config.yaml
num_hidden_layers: 16
attn_scale: 0.125
init_std_o: 0.00672
init_std_up: 0.038
decay_shape: "linear"
Each number is 128 + 24 x the weight over its row's rms, rounded and kept within 0 to 255. Layers, rows and columns count from 0. Numbers have three digits each. The size before them is the row's rms in percent of the matrix's.

# layer 13 MLP down (transposed), 704x256, rms 0.121, rows 320-391, columns 128-191
095:108135086160104119118113127140136127099110128141118162132114080122109131155118097147162168115117136096145085147168130131086113105138130134147110140158119161109092148131138115131090104112104129
104:161144111121142122124160141154153135132158179122109121100155151095118073124131151129162129181149137113132177139136140113111112093139132126115165132156106134090111123170153078107137097122089175
100:176145118106129118139059076126112112120166114114099170132152143129125072141080135129130117161173095142135152116125099115107156134123144094216136140135128104155118138108139148132122116084130161
102:114103113130108130106126114120133199090164117121133106093095093074165100115154156111162164136160142117108179131133116103150161116109143156149145147140144093114121124141128111142138145117110125
102:123142188133095133111130144128147147183123179171154099112190128099122120136133115120131112142119061134112164107153101102134122104122117152141102139123110156173069118146162132132118124133121104
097:101142107143156159117139131100094138137093134137140125161076140102106118118058132126144125092098117139132138116095103127094155107135102159153120081107124174169108110145154112133138151133130151
100:130145121138110088087152141120138120143120079138117101138139111126174097129122076148140089155134094158098141180133107115158114144129170113135092161121127155165108137143149164166129126092159082
104:138129139151157133165141128095108119148102134116080104120177131159118164116090144099124098057120116086102134126141142121129141164125141141132116113109110132155133146123153147085163124122103160
103:152151143124101134066162106114136140120156094144110140132146183092146152149079163147152153155105142154153137150130112106106116096143129066136128115124076135097174104138127125089125166108127093
100:116110124165089156165126154153120089110174094132137141138069154098138145137105176186147109120128173143107148135098152106165139102108138131143094167173125112167097139104140147093148158112156135
098:169099116143155131158093132123128103151135146134144097100160170122146128128147131138127152112116151120148118107113145122110151141154107144145095126158104160122154059101036104118117145136104122
101:110151146133104146131138159108121131131161120125115111099157122101088119089105159138169153112161156165133126111103113091128117127152129171125126142136103150148099148138148156143101125157126171
100:121175141074145171126140109114133118167132126134126134123153164115092106176137116158090115111166184155120141090119148152129117124138153098134132158116131140152127118138092125151127155143165132
096:129145079136148121119118143122099097144124096125136135121183152169100148094135128084113129110135136130119104110106106132052139116122150119160103090124163153134142096135121164127098131132162148
103:129139122105136060111132142152104154120175123136141102133121141127152148085101143115119100207090112126097103117131138146107140148068089079144134139137135106164092107109121132105115149128102176
100:134122143102088100139122156161113101155159132105104147119138142159113123166132123102153098145083148136140114124165126144117138129158167131119147082138090181135107117122078139120107125120105115
103:124150095133132143106148105155138094153158117086134088092069111105137132115140160092113163116099131133151126160104121095129091088139136096137148102125139152119136110133116114146120137145118172
092:138092132105143167128132140151080140127156129127165123125128168127144138154119159115134144103123139135105110128120161071125103156114160122148108093109116111164113155120135095128135100129112166
097:135144099127134151085104109103112137130126166147118106122120125131149133174122108128126122144168125117163128145131114154102151105159097112200156076164149132146155119097134082160137140134094147
101:152153139135101149153138150090078112100132124148104125124119117103126155112119130122140121126114136137111167131118161112131096131116107119122213122159118129114107121101154099148119155111159085
102:155112094131150146132136125107150125139138098131106089169124125149123117105130156145176115139115117145121120135139122141132078128145114142080149082139117129150104105122096158099112147106147126
098:114119139094151162096102134105095119154114081107149151145103129072144081110105096121128136122150143120137122104156111124140134099172123157156106153096073088131094123088120085153128136168103145
098:117137125134112121121156153113144152131145103144171118135129142131132156144160181166132138112113168134133128128115178094099140115117116112131109131136133154079152125126142147114135120101169110
097:118126122134136095140093115129155111135169156139094134119159127093107083131157120099165153115132142161152115157122098094126107079159124173090112188144148134119129139148131164116176091113092166
097:114158139127122146162112107137116091169123118118138121149108127186119140130144167148100134165142090132129116158131123142136105079140100106149117139143119139100089173127112169173114114117097138
094:135172129133157183145163116137148125134170125140173128120162120132163121118121145138105106109128092129093100160138132109149119169086152139182100121091137143144135140085099116090112150119132156
102:127127177176135107142089125130108107117135117129143125094147147131116085195086129161089138142130111143111130088139126179126124129124117120097168133104102129143152142142106101085151125156124139
098:198129157142157120112109131137091155119113079107137168113168126168109144113125119137130151133134136102131155106119109116134125150158127096120187106147168111134118143152142142157098090159141121
100:167120117144140135100159129163112151080092161141133179171152139175147136124133140082137144142078152100116142120094108086120125119101131172119161116083173140118127130150101136156131102106165124
105:106137129145139118123124147150120149122113131101163119110125140090113104118069150102124110092107099153127131085143119128153107123114136143122171177136141152118155125149127153140153119138116116
100:171106164103099130103149114152132155131132101126137119073094108127139142168123112171148137112098112157138124145117131124141098053049141126121145152139165131120171120147106107072122112106130120
100:095127100129125153127126162107130110115112133118087142127131147110127125161121154143159101132098136112168120115108151134134089101163130114162152157081099103083108109127130176100141140139162134
102:129133133151118144137104127125070129126133161156126151120153115119146125124114122135056143084162115122148150122085096116149100153106141134153121150155132133149105123108114192165097074112104107
099:103126138149140144145122048162124096119135145124108140149130155161119077120152125142129085116144165086139149114149095121167104155144139087077141120163071158103143153111101116156138132146139112
100:164108168115129086110114099136146139157077160166168115128116182115148156152120111162110174104099109131124147134159107142133150120138088117131143147125142127177118097166132138103141133107148165
102:133114113108149148147076147139097076114095167143125068142093121134148151115124124083137145157099124158135158117172117183114141146139147119140133137116149103124104151094167098125144145152142145
098:140165161115151157130126153123109130107112149153122143146124122104110099135132144129154105156128144094171113129062148144134107105120105160110131108132143126111138161151173111116126121137095138
096:146084123132092125128134118129149147159110088094126133122199132075135148117132134094117103204147140184102124117113113128087131121113130167137122090151119088145148151101110123100086147136100109
100:125163123115122102122205122118131149157141126138151152123118095147100143153160122150145135079151177199133115106132139177104144137167142107154139106161103140146145128137155128146192106129112134
109:182154149137108088139143157104158110130142141144103098146089157062133086070079143141143130139116129115106149136124141136098104139115106122157145110163171126134120140179144138102126128131127085
102:087177111110115114118119127117146073145115140138124136094105173113101163118145063095164158155115135130120176134170132145163161130163128140076151118131117100115107146134118094121109129157170117
103:114117090155172109136133072134180092152111144152095124104119130145178107087145116100133114170130130134158100119132112117124110117123082096110149141099144113110114144106144136130154148126157168
104:138130135137143133116132113131162148125123132174126121140128115082160075111161126177141134164126103122101075144122066109121123106129114110156140133132127144165118084084132142112086133109139094
102:129116131171109111123126119135108118100151107105113106136111115115104110164151118118129115148123113104152131131161119161105119070145177144103123110135124145120159140117129099133102136143154081
104:139078126116118124099121120172126135143142115080150074116093156091171137115126124126076142129122135098176134152090127141116121089138131110131115154121097147157107118129137096122128129140157134
098:126105126110139136082125127143140121119129120104103106166141115135142195142174118109147141162130094110148120141103152101123138141105129088146124141147143113104156141154099093195150129137085101
101:125145108163139100150118117119133102137144162155130131154135135104160135119168130123123149110128174117099118149154120152098142142130118123118108077116139122121153147135132131127122137100138120
101:112122106145129108097121150150162143136103140110129148124123155117109157132124091142191122157128146088074128118090112129127152098154101143088150137103146129078109127110103129107130125099154105
101:134120101140134110119097135125108114111123121151143158139139130120168168128152156129153127146131158126098104135137083082120095108131108136130108138138163151119107148115146102151085120125088119
097:112115118085154110143150120147115104077128122096164141102133094136107118183105163116099100139141130182090168110138115140153127143081144154118123104146133095145099129104110113109126139127126151
100:155127119128134152155177100109152152116060134157094136137129124128102158131149078095128119192104140133108119157087151143115151091127106098133132159157096143080101147109132158159136116119104124
099:145086119142119140125151148137121137137110116135108167099153098156110142125130099099159118114103125101099114110099132134136111116133074143111139131122141115096139166080116125135131143162109078
104:127102134136142125166106119132142166114175152134127071129129127084110134140146126106120140110161139117121119179125106136128143101117153164117136124169144145097115116103155112106120127136117156
100:135130197145119139127127133140113155136138114123089093159131118100173111137132104128144126141135167091115149137129107120108133170137122096111096127159100074125116133108141108126107124138127152
103:118173116143145185155119146101163118166139106129122138138132107128133115096111172103083093194136120176108147102119122124095151140150117089153161131137112132127153135121097108116124105110141129
099:121128133135123175151126086090117089148129122106150136120148080092148131132084121109128132112128149140166117139114063147115145127137119136141152154108132116130186137135122147083131162091123141
098:159140150187133101122118132127120139155151109100134132177107099121133149112119185086141137138149112091148109112152109157133151120143128146135148144135106102143138138144168174164131104103115134
092:137114097125129152141138082112161156131131138123121111092121131158163148113114115109131109151147131087123134129117105139135128106145112131187134149111088100098117108096146076131170104143150155
099:136127140122105103134169138132118140085100115116153133102163124141081084140126166177135105139098159100103142131154143126161137156130151138142091100088117139131169122148135091137113145156132123
100:123140119117164126107132150127129154125135100117127186120109117151115134141168147099104117110112113171093108146103124128115082121137155167183128132095102153112126155149135132125154126140119148
100:156157109125104135113169118083135119102124135133129130150144101139109111149136090088139099149132128098112111120130145104087125103134116167086133185180106166102077132178155115109118073125112108
103:099093129107120148104121131113103162137102120102141097109159111191089166133113149119096149157102150149149084117147116138138138110126134102132125108143111124105096119155154175156142094125159128
098:065137158117138145138101151142152162112104146094118128098086138148146102154132152127182153093137132121066102087127131149111137119152142130090135119142164115101114116130126180092160132135127062
105:130136150138137143108161118152108116107155114107099118115138189127100129116141137122126146105102104158099168153145130084132097121163157150122137181156089122162112123144089119127153117135090086
096:146123176117139124153163148116085155118127074137158070163176161128089141087115141074148137128099134142158165115146122144159161139128131117183131147163137158109101107140105130173093128138117119
100:159124129122118113112119170093132105164110149126137105135179116128079134133123068107112126112138116121083145111117123111122118102157131160115144112122161098133122167093153177129109133116115090
107:143142116137117168158128150111111148118119124139143163157121117118140148100111166112128131130200122163107136146140091169163043122160141118146130142121113157128118164154152143138187117112124097
103:128174124146163114088106169142130117151162186109122138141141173139123113114131119107135132126143126100147077114184112164146105132153148142162124127151118121126131156137136125147092158093108138
099:156121135168156089096138113136109146143102106124115125111136136116114105134113148164109118117141152097134086112134146138109105155163169134138123156127118178105149140105148171091099098154187141
098:121144147077146161127110138126115138144139139178122107092144117105130088118187122126149161080127146156088094157102117170103085162145093134120141051121135156127118119126103159094152107112116134
110:141092150123156119150152138123075090111149140143128139140127103162133151108150144169154148121156138120134110106085150155098123108116157130118178146150093153142152145153111167111148132125090126
102:104116132151144138127115115095130116121111141139114135130137161148102187161074130138119109153149145123174135150169090160134107145115113108132091112127129160161133134144130095102139121103084181
# layer 13 MLP gate, 704x256, rms 0.129, rows 321-391, columns 128-191
099:126118121126154126140110069143111113134157174133120152142148133105088124150140123111145114141130115143156127146126150124116134141107145119112117171112116123110144100149131151144092170161144136
100:043118140151132127139097162068174128091137145139118141125143104094083095111161142123123121114113106148119140128140132139155095107132127145105140097115139160119161157148124144139123091135103114
104:160163124147166131123119132132116122150156116110171142084130066077109093142153162148123093128117145146078115109133155152115154136155100125141130125167107096172105129090148119160116101138136093
100:137105115116120147094123124172179142114142192116125137132147131092138136104094162129143163133127131148162111110168119109147134135150149110112143120099137135096111161116114073097152156121128104
102:154100149099108111158125179144092118105166133154116099098160167115145159124113116147162147171149165147131147146091123111120113124157109118101115141149123165156168110119123197141135102133119175
099:130127155140141166129116120124094125159139120097130141130116146155096155135104144101162092136157129160108078120145110141105119105102136133130106118160149129146093141109109151123110129068105110
093:121128124108137148151151139128147097126143131103105130086097111141146119158101117153131147159165171096137089140138101104178064085148130168167147084181131159104105104164102152120132159119142108
096:106088138116105145080144134125139139140159111106112140113123172138118121154152171109147129117115136152121125127141131140086085125091115136131147110144111125110088125112123054134144194136108117
105:107133099120139174138159121081100118135160149103124105083136157124102108139177149096117136128123119137120100100129134108145166144071095154119133148181153061161149099105123162108119132155140133
102:158110108137129153109080144096153169138172120152106089089075153117092168150110120159108175115132075131105121138067127154132119098149139108126127137149143129095130110098169140179114114111114133
103:120183119138171153117147131140163127100126119164117143154121124134055089113138088163097148159129123126121155144146145117100127156151082111113169120094117113118093129149124113136124141167170169
102:091178115127177114160176152115145125068109137140153148070124154100096161118110149101099136130126109180134134118100130139145096110145106142119142127114141098140130071166162128142112089130144156
099:142121122149109132096102116080135155113144116128151099102133137134097114129144079108143134104094125103109153100125136152135118142138135143148145157142072112129105116136159112095128192121120100
097:146104117126119107170122135114178128102098127075133159159126114181123129160162058158121142141102135124135124129120140135137135125127082156149155199164143111157117121159120111136128134166156182
098:088148087119091133135130123127138099115124156109153075125110161128174138123089090102099103128090160124113129144106152160094130138132107162113149079134112145116145128125122101124124145134156117
101:167102143096120138134106164146139121113134097085100135111118113123097146149130120137142094165102138144127090173125120098106136140125113141107184140176110123097127103146143089120111118106127139
099:114118138144161097133131161126110132142108121178142091166150144116138135111136105154120120134178170129100143129125123109093134172100146144133136118121107142121153115095158084156075152139142119
101:112137108137124148112139134129131125166138150144167140153112132170107112155086124103093110148065147199163102128117149157149149089080135123104123162105137088126126112167130117149081084113109106
101:115150158144094092154085121074107119118109163111108138127129121116093128116113104154146092093122153108170163083113105138117133123116140121106077154070078147178107118114138130143159143151138134
106:137139114102166129107132142132095161122106168171131109135158074145126139134120097146192077130135120087143076115136124107165151152137110144152117101135117167105119072112138146172119139133180180
100:144159136123122143141126137169123135123128150124136125101084148081107132173120122117127150141134119125107128095114074124093135111107128154137119143104111127142135108133123135161109143120138138
101:124133189125158074115130128122123149123121131126082108186149114201089116127109114148130136139180139159122100110135116107128148134112132154122125125091079162146115123114156150104154100168131160
098:158170103129134148107082129150094119175119099160106116121161108102121130139116154096181113138115120132111096159183118121131152143133066123122104083156143099145141137152134123138135147075141132
101:160147102122099154114167121124135130115167130121138127150139136088109157154124111109102104165105098137136120131107151077126129125132089138128115125166106144182125140136113117154145119110121120
100:129145095129131145134123127116138140117148133122080105177130126151136105124140117132104118149114105122142141174127090185137114112108139146132090077121128150102174112136133077119111108110158141
101:140138168117154123158160111167108185134157083153138087122161121117143096136165133118134125099128108161129127105091142126131114162092111142115129105109137123110111122129141123100147119123091072
097:148135117142077123157111152069134125130103145102114111121144092141154160122140102121091117112132115133118164124070108124148123119113192136148144103140133135065139184147138129120122123089095146
099:112175086157144132145132169151084154149149132127165146113099131143113105157143165106135146132140130111148120172118116140136133144151091159128164153178100138163103079147122143109116120160108130
104:102114104130075134178135162162109122083138176089125105153143129142132118123133104099125149084134170076115123126126105148140162160110121160138104071138111145112132104151115152109099114138144079
099:104115151172096071135112121131091133103156142097120113092133133100146176136094140145110132167148125227144084113105118097146107122079122112118140090157110120118160104119133115085080144151164131
105:140157090144099157113108141158110108167114145152128113100111123142109105165136082157166093134136152158174095139137163158137146118157141148104160132108121100155114149157105142140120117114125150
105:136112146111088116085122128145161092143106101160078112144111102146123112162125111111133157114132180151147093114145127137170090137148176107124155161117100163128133152151211144102184152184137131
099:161137128119162169120172126163108097120135148108112144154148094107090074142136113122151102121115135121117115092144153124131138140083168145132117148095126193106168105159132117170160124107147113
099:103114104129141140153119083118144127100145156158138100118122122132113148144126157162138104078113118119122142110120119116183095079140144125101127117146115135135124120096132127064098133139103124
098:137148123157121098102132157099089112131149092111100121113163143083141094130120146102115141150142085121125071140148140130130110089127072174085133113126122137150158117135096130118155148091115108
098:133132125099171156109124129133122116123096111118130149135131132169111133138124132111178171137118118078155073113117117159159148097148116123139131166129163126176112114176104126134089133170064142
102:158107125140166158099110122146110114125149137094139116128092115124124145112091104120101145107173101135095124128102106163165124107114057116096110135136094128124143093112116161097127139169138154
101:156147131135084086131137126142157119108139130127167129116132124113141110154162141097087127128124184173114093122140130156137127117136081109136132102132098122145112125146123144196166102143129125
097:150159122115136152150133154132097116111144155159124111164092153104128114106120125120131138117169133121097168137123118140094113129140148127144146134131127112169130109198116120146111158130139152
105:161108096136125119091129124123133119132115129138149144122123145091109139109149105090147157137138197139117137131128116122113118156130145183122125111139133107156177177123112119120121116125167120
101:113165126144137158127133135120105151108140160127151105124126120104141122077136126128180119144098142161107123139134143151132111133103151111145167131118136135154145095119150136128142103087172125
102:146119106148151127132109111145123123086092135126104076159112145109159114168160107158090119154158136116076108140097139142122144105166123095122177146124118152143123134110130152105119161151159133
100:141142116139141119110157122130179080116119097115138133119143115112106084128089137139156139136147160167101156124144116077132121113154103138119167108192111113168153131129142134136132134118139138
101:141145117168140124121084089149123154095152144107157100088125132117116138115153140131079106140124136094160102077105152129122137144118097158110115157129125125143084112141097125155094125104106126
100:130138160109131129087156165109193111121139131136136087147129162098094110179100100099076127170155091115131152130101148116158119126151148093156130127143138115123129156181128146147137156108140119
101:121124098100111118170123156103158093105106119136122169148120116114083130135137110140138156078102149140152109088131152093142146071109112120095125135117099124096114118120132136105139100135137173
099:140145113109162118212085114141140140153154128152143137111094118096111134118125117109116122080143145158114156160137130101118110126140088143170101109134157138136177091159129126104143129104157133
107:151137131126117089083126102095129125116100131148142105157118059108155125098139149145113156129166143106133097136114112125136155105162150139109116130140130113134158109101153138125101100194134116
100:136128165147103117100118120133143176157121113137141119185125159101155152117135112148134138156130193149128152143115110108152129154119114110138144173142092154127128116141185144146118109089114135
104:143122118130113092106086107183100122149141141101175102142104130108101134174091106106094143112088122179136160085128206141135145137141129105131111177106133116119106103144139137142132137135106182
102:158088124160084147187151141132113102108121120090150149114096131101111121107165133106142094134087152116124103140151152135150137101150143191136102094114111141107120053132084175111094138156138085
105:126113134125108137206124150153138146112143091122140146139122116113095150132127120151074167122138128084115146068154123161156129137131135140145137126122122168109094145096118132107110092114134146
102:140100130129096140147121130137132145102165129118130137126134184106149137138138173151122163108168084115113117119161138149099145156184179132117099136114159117158118103146143107125142116153112150
101:131168157096121045143124116093114150117096136141149084156082102153123120141115084123141104125151136155105114137132151109128144102091177149138078134131122133132128144127131129131118162119135125
097:137143146135101099133192138151146108114127171144118103116074120110107159148135135103159139109135134088151132142091132133106098132167133102120124108132122153122147126151120178122162149128138081
094:135112127171115130139143144128141152113106082113098136086117168105094084131135135096138120131132125149128108105100103084103105139129155104143159128095135142091112091101142075098135127131083135
098:155116130086095144080136118150127121144109151158111114106137108132147151124155139116145112091120148150134137105099114086149138119113115151097113140128147187112149122179116133120171113140147121
097:125115135173103051124129128138106172101117143112128125105117149143097137120131142158147131135119127107128069131160157101154143168126116126178097127112102150080127150152166126116093120120122125
100:124108138174104106119098143119161112110169150150126114139141122100140110093112093147123149172162139147139121112071135142149122136103121136122129148140104128158154112119139095154103154146106115
103:108089139137133148170124112108127124089116133112153143142145139159134131128180148125142100141141130129134120123120132139056127111105115131144134162174133155113147105181122146113134122118129159
105:109117169170103176116115123159126131158134094168140113129156130067146092132141145140132136134131135095151090144121142149178164161152129126131115164092120145131155064164164120137145170091126116
095:142157169106169145120104115123144182115167149110114090091161086121113170113132113146156147130136100108102100119085161138120144165139109164150146125125119102135102160151153113124135139144117165
100:093122124119151075148119159111135125159159122131121141106124163105132134111148108101136101132126104129095117086148094095146127154129150172133132147094142110126167089144102127107137108152161150
102:148178133142143116145088166108116112119103163169144173126129090099073095091163171099134160124125148141139114134132129164152166132171134067124150131130141101115136104120144121099167087103126088
102:130156147181138138129080109103105112099167138129140134111111133113188135138118161111119112122115138155169120146126126144103186112131130145131144122151140148133140126110126116142108112108155177
097:149157116112105112147112132147072106121133141142174092102137115136108101124111135137117129121157111102112071113155146119129121153112104140141098142095139147156118142144125154132130148153106126
086:118124135140141136107152132100150134149154126125118096078133135174119139124104140114138135144121156125101108141115093147094161135156156168104134108103113132110098095119138109113116130111107126
104:117134161117106115137136120139091120128122132132123107120139116123094133169093161123129112138124126148132127088147137140081132123129126123142148136154123146121170135204110141106125103152158138
099:130141118115101106191098118132146123157157138092140103135106186136135114155140127108112128093102117141146121148130104161090071115122117159104126124083104140135132137138161158180127200115171108
102:084147106158095128063080126132113098091105147133136102159106109138126127141169164214123164115147155114113110097137096154096145128144101084150147155145128110156146139126112140123128116087112140
099:126093142145134117092094129139111116120130132150147131101105154171149120119108112133147117084124112154112143126118114160136105120136115138145113137115080092127108124162146193127146111141123125
# layer 13 MLP up, 704x256, rms 0.138, rows 321-391, columns 128-191
103:137085115123170119116105114085113112126115120109105142108147121154117137147147109083146142134153152117139086119135172085171136101144097141092120126107183147150155089125136090179118161114157104
098:072135141134079107108158135169094141134097114121154112144170139074138112148171119112112135119064138113127112111142130148129112104130170123133134117095136104101117154121142162138154121146142100
098:136124140114115134115177168122128150127115164158100113166184102119095128138135180138173137133157132133119137072136095108148154149161109090132140113139171140142132125153132131149137115162157120
100:132117118126157093121146095137118129129108159082120170099113125127101144106139103139128117113082155128154087154155151153155098120133114162172136175133108148132131122120123168105129100143143188
094:135123134098066143158123118145139118095114151132147129117145096141121153146134177136106114126111131143136089131127137210153114103141123134128107185129121131152162156131180146138098118108109102
098:116182128133128185130106116108138094116156143135129143093146094157106133162139129127075082142174113122136118147116158138136092162103074118108145145117128100147108120167162104160174155148126124
093:137127149136147146142129138094139099124148143125122121092127135140103114115114112117123143188147143084117128161128189163126090120147141135099131139122137169161086119122106112103116148097089099
098:107085141122110103117131124163138124110161147076106122137078083082141161153124116128124126109134133126146125168135091134104093121114108137140127121160162134108152120103126115184114078156140132
103:133120152122130131117118108154103182131154135120136140116100121138157096111133139152102147120107106142139107113122131126140128090103172124143121103105080112099103163155155153148114166120127111
101:128113099125090105125044137123135117142187126161195103103153140117124135146127139127140145124106121130153090172133142071155137142153180161143102134135146130120129141158193121121151144086126142
100:082133128163140110153141124113116140134085155135114153089130090133106106141137183114163152126113168119148123156143104144121137100151132100147160119153152128138091145151069167125096155131149122
094:108101114131069123142098124119139112115102112132166118101081132117150184138139138110132119099148104105151075175157139158155098135124110126123126109152127126144116131163129067135093126131098104
098:157145119133155141132116082137094119143141152106161096172123105127107138107123125127136129164064145158140133160102090150169116119170129128130157112161173109160124154134173109117122117150125117
102:159136124141099172147106133092156157154137144139135131134124146124138129114121134145101112118130139140145158139100114151158137088110186127138135106135117158110164132116127143161140133107149068
098:078133093104133161107129145167098136080109113134138145146116172121162196155105176121113149134149113130147076131154149109132141148135119153100117148079141116092086142129120113146113173138169116
101:147133145099132165069154089155092109104202117157087129108141165120128133135112170168112134097161108157132145137130142120126164105105141171127111140137117122088163123144104140115118102155103122
090:142141146135128080113155133157134132094103137125113140094144108117103142074121102127124133145142123161145155181153100099147113097144120123134166160126156129115105132127135081125122119157133112
096:121129143168073137149117108119172119164102101095089144145137148122136088118112112122112150135133096109104120129127107137115157133097146116141150171102104148120121133133123115161110062108051144
103:120115089141157132161159132174113148134143110094140135131125177135128135103109135093162182079153094132138131100141118133110152136153130148140122156073159114107118113091150109135114117125102104
103:155098130138085132132131158162117123162112160142118144119114095134140128059115127127134120122175161086133158152159108150102149137151107113121083092133108116105127151123125101137096107150156136
093:099099137132116069118139108127164128090143120164103108113090119120152164135137161138097162101143134094151086168126085118166123153079137114071136100125150107112137103104093120145139147142119159
106:123186074088132104141129121122088103138121117103124122145143145115097110125161160158099171145114113168134156114155112170126129133125133154120123109141084116146136165146145114130098130140119126
096:114142091143172125094130116160120128162074110142119111133128150145154143135098155126107121116160108127142093092142148091145104147143119101130161116093140160118138134094112159137121143120122089
097:126097143113124128088149080160117129119132124096107135122127141102081111115118131092096093147108105149103135137173110113097153127124110134135125134086082105156170090169134156097140090124135101
095:123078165110139122102116127132119114098123164148121094143103162101106136162145098103181119112111128136157136115158094117113112112153080137073180143187158146118115119153097156129166110097097156
097:157151136139120110130136144129168137143115120131163108076143114168156174145135120147147108116136140072141166139088135099109123097106081145106114134118106132128144090131108125154090140105178142
100:112137143121088134138136051128117137165151177114117128108114146080088151136126136126108129127128108154069111113139108132121123138107152129131105145102153135116132101133098128113151095152120096
100:127132108122123118143100123102118156101161124129152128100116217130119140151104128165153137108126120169122150119115120125089123142146128115105101118116109113131124146132121097116159124137091131
105:155123155087148139140146137105084164134133126127118115153115113146143138145077098160095121094178090142133133115124144115153193108137173106138132147161120125128107136112130131125132097136119106
099:157133098155123129128129136120126098130145134146162161122140128114101090084149134122155141140140117123147164117132167105142091169087099097152106101106098120100114150160166085141100144106140106
098:145105179139130086144157116105133112125139178143130145112143141140113116112167138091142154135126148121116133199174084154162170150102148154133176134114119121122122128126164161114128084076126137
109:127123139078155170156141142115147160130127108150110144136150155094154175125122133152112103163094105127147154133156121183114134128118129119143123104125126132159156087147096126158145086112104111
094:135137098124123120106115154130146155127131121134099080131137147130108126140115126109116168152125119147099135185154155098104165164061152109110131139122151128132159103171139128117128133117120196
105:113121107130116169118104153113128160144130101125102156157124115127163091108147111161130138101103156163129090135101114161113129088081145154158113111118130101138117138124111148122130125157137156
101:156137139141121092163145105120107125098107123105173134123163119105169120156180168154093111138149156111119123131091148156147126140103114146119123133151148159125133108168142109119071140133144151
094:106160132099139166108124098153145125122158080117081118133165100126184110116136127156141145092116145118125130097126122103110096164090155093149132119166111131146143095150111129145148145126125128
095:111152139137130129127126131169099132128138145168126131119111168098076064127126109108100114124125131115097093122098176160157083090121128124147135166153142123087114150137144110129179165148129125
104:142181133110144136102110113139183150081098090170102096135097132089100099105121140109149155132109116122165113131146126143119151118134149085108132157124130159084154130145151108115126150118112151
099:085147130100115128162126126133125118159097122117152139085143134133186116181173097105168105120128113104151092097141134131135122157104144110098132147086151162096113127091116108140137110098148131
102:155147130160158136165129104144090147087164168122108134088096114138141081188092148122134158092132087122133110144103100104093104161155118117154147130110140134127120118119167125125143108096143121
104:111183141109136108109204126136085135099112174137137141181108132088126135144135098168163123120159128117113130148075140141113154100091112128134121119114146159126145126155104142126174139115128154
104:146169108077157148126126136155121126125167127104130116123096109115131116154141133116143143096085116184155084172165099130117135138073116132141189102134151110120124132115139112121095109147136109
101:165138140107115146170127119145191118107148166106111131116103117152136134080138126120190096143139169122096101136098161171129151150092144151176127128098137135126159145165106127129128106157148196
101:180132115116172106152117146161147118136098186108147144126135145117156137144132131176148159165139095117122135138131149085104111163102093138141144155103157154124150119162111157098107085118104132
092:100118140150109101131113144148128143114126163147158113090098101148093118108098123139112127117121120097161101140148155088139137144181114083148123119137119088121156128179163120116112111108129111
101:138120097085115109138127120123111122092118114122143148147134142139174159143122123119107116149133125121139091088059107109149094129144129128133122107139138131158139108110151119137124118138147119
099:118124124126141120120131136105107112135126118144166079128116109125111124172141144144069099128146117102123111106147165106143129079109158112124117148155123175127071168104114099074154097133147158
103:086129136116130098103120140073127102127098171149137089153090142126160103129111143112122108129137107132146134108157109101149151160179152113144138103101096122125124123119101146092149130116154123
102:105141076167134118116126140148116119158119116109152157089172123071151131125118151113118100119177130114124123123131151152136118104150136173094127103134142134152109141137097132131097123101149143
100:118138127169127116100093140126126133106140112100106116137101121117137095164080136131159123124141123113125123131152093131146140186144153139141082103121140123124123131083135133127127139111145096
099:116145119115115127111131115139112150138115160136119155120120141075094165181094137110127104131122140123182132131083133153119132080160149150174116133148115149120074195157133137109142095104114101
105:139108122132164100129105116121148158158202155132127148122145149129150114135161134160135150107110124087119180154136147143114179143103143146103129091140087108103147121149114089100131165108129156
104:102097135096141105175122123094108125134159168131153143139127165124097086129155146075163117108126091132131149123119137082117168097136184135101112131149160108091112139098142125161129080103142123
100:113154148138120133127162124151140147092112165115146147107114174134129157097127123088119112125124166131116128090175159155142077153121097116100087092125123130104106144124142115090091123123133134
093:114098113134100109134136185141131131115109137106121137134138167141122122108121143073136130121138149096127154085145177138158165181136089157119147152140122149108102129111089073164091090169112125
091:107097155170107120076145120111113170107174089132161101168104119152104130117102106112114180084071088113083121141072131152153123130128097117130110110154122142110151133141106054127120107134156123
102:128128129115197103148113146102110117134116150098138114104116112134119111123119116136085155134121145135129098094115115129145134125127109109083117113164174142075123132108125139105113128158087167
097:132162117157169139129113142089118071156150164099100148149102106107161107106132114111108127121152085136136126138147134113101115153086092136129131125160153104107120128124145052125121109102134104
100:174136142139179109104109116156131135096109121140119123122133122099139106148157135102171130139111159144135116105115127105118157146104129123145151163162153136161091099111150155150154115126154154
100:164140101168128112086162128135110089108131166123122146110128094122142153094089146108124131090107112165110135138067121109119169142145147117128173066102125109149103125107132129098136126101105128
098:184125162146111117112136155107071145123135106141160139125148109139105127128140120138124114134110137155145125120086101083149165083139133138150115156131108087140128097129104119152117157122109173
095:143127156142164104135114123093115083156113124193132149173114124110142122133135097174159130136083147095145164148118108115157137121099140132147093139091103121130091128127146118125139116126151133
102:118102136123131095141116140083118126134105148166127143128108123131166159153117146061115103115098151097114098121151139134158123136136126131140143103132113095136083129094157109120135173109100101
095:134152137145104174112119151104134104106212148119147117077137127138150156127152137124124127181114100132131116114099092145163091119118119140092129151105160079151087143121156116152107089137103122
095:099134111145125085090130144121121134124167127124120146086149125179090120131112137113169126102092141083124106178212079083118152148122071097174093123141078130138110146153140151113125118130134133
105:113093153170117121112089129128132130156159139141140122170144094115179163119147135118121075110089148124086099087123137136084154121139114129098104181121110104149138113104136087082112095140161132
096:122086124108102139131171073126125144119120101100114137100123108134102145137140112109122125159120136162117110140063102108123117118126141117129142136093130118122101113124151133113176102143139112
100:176120128079120094147081129129138125135085134123118126131118113156161182130101134151126113095142093114123092167120127186174076129105100136112060113121126083130137103136132133147128110163110120
100:138095149113124151139119194104147158148130113109096140114096180153132154163141134057136120122118114100146078166152112132112147141114165137176129165136119115155109103124121133140119123101130131
111:141107129126119141117096115129200116129067146155131119111120138176133122127111105128086114085139130111091106091128078151152131085112146132127155122125139141104054141114140143140116140117124145
101:132172117131128124126201156106117140164098155135143146142161078104146118131069139140168102121143157123131116142119133140111138151110113139100143094155125115132177129160140149116154109160167138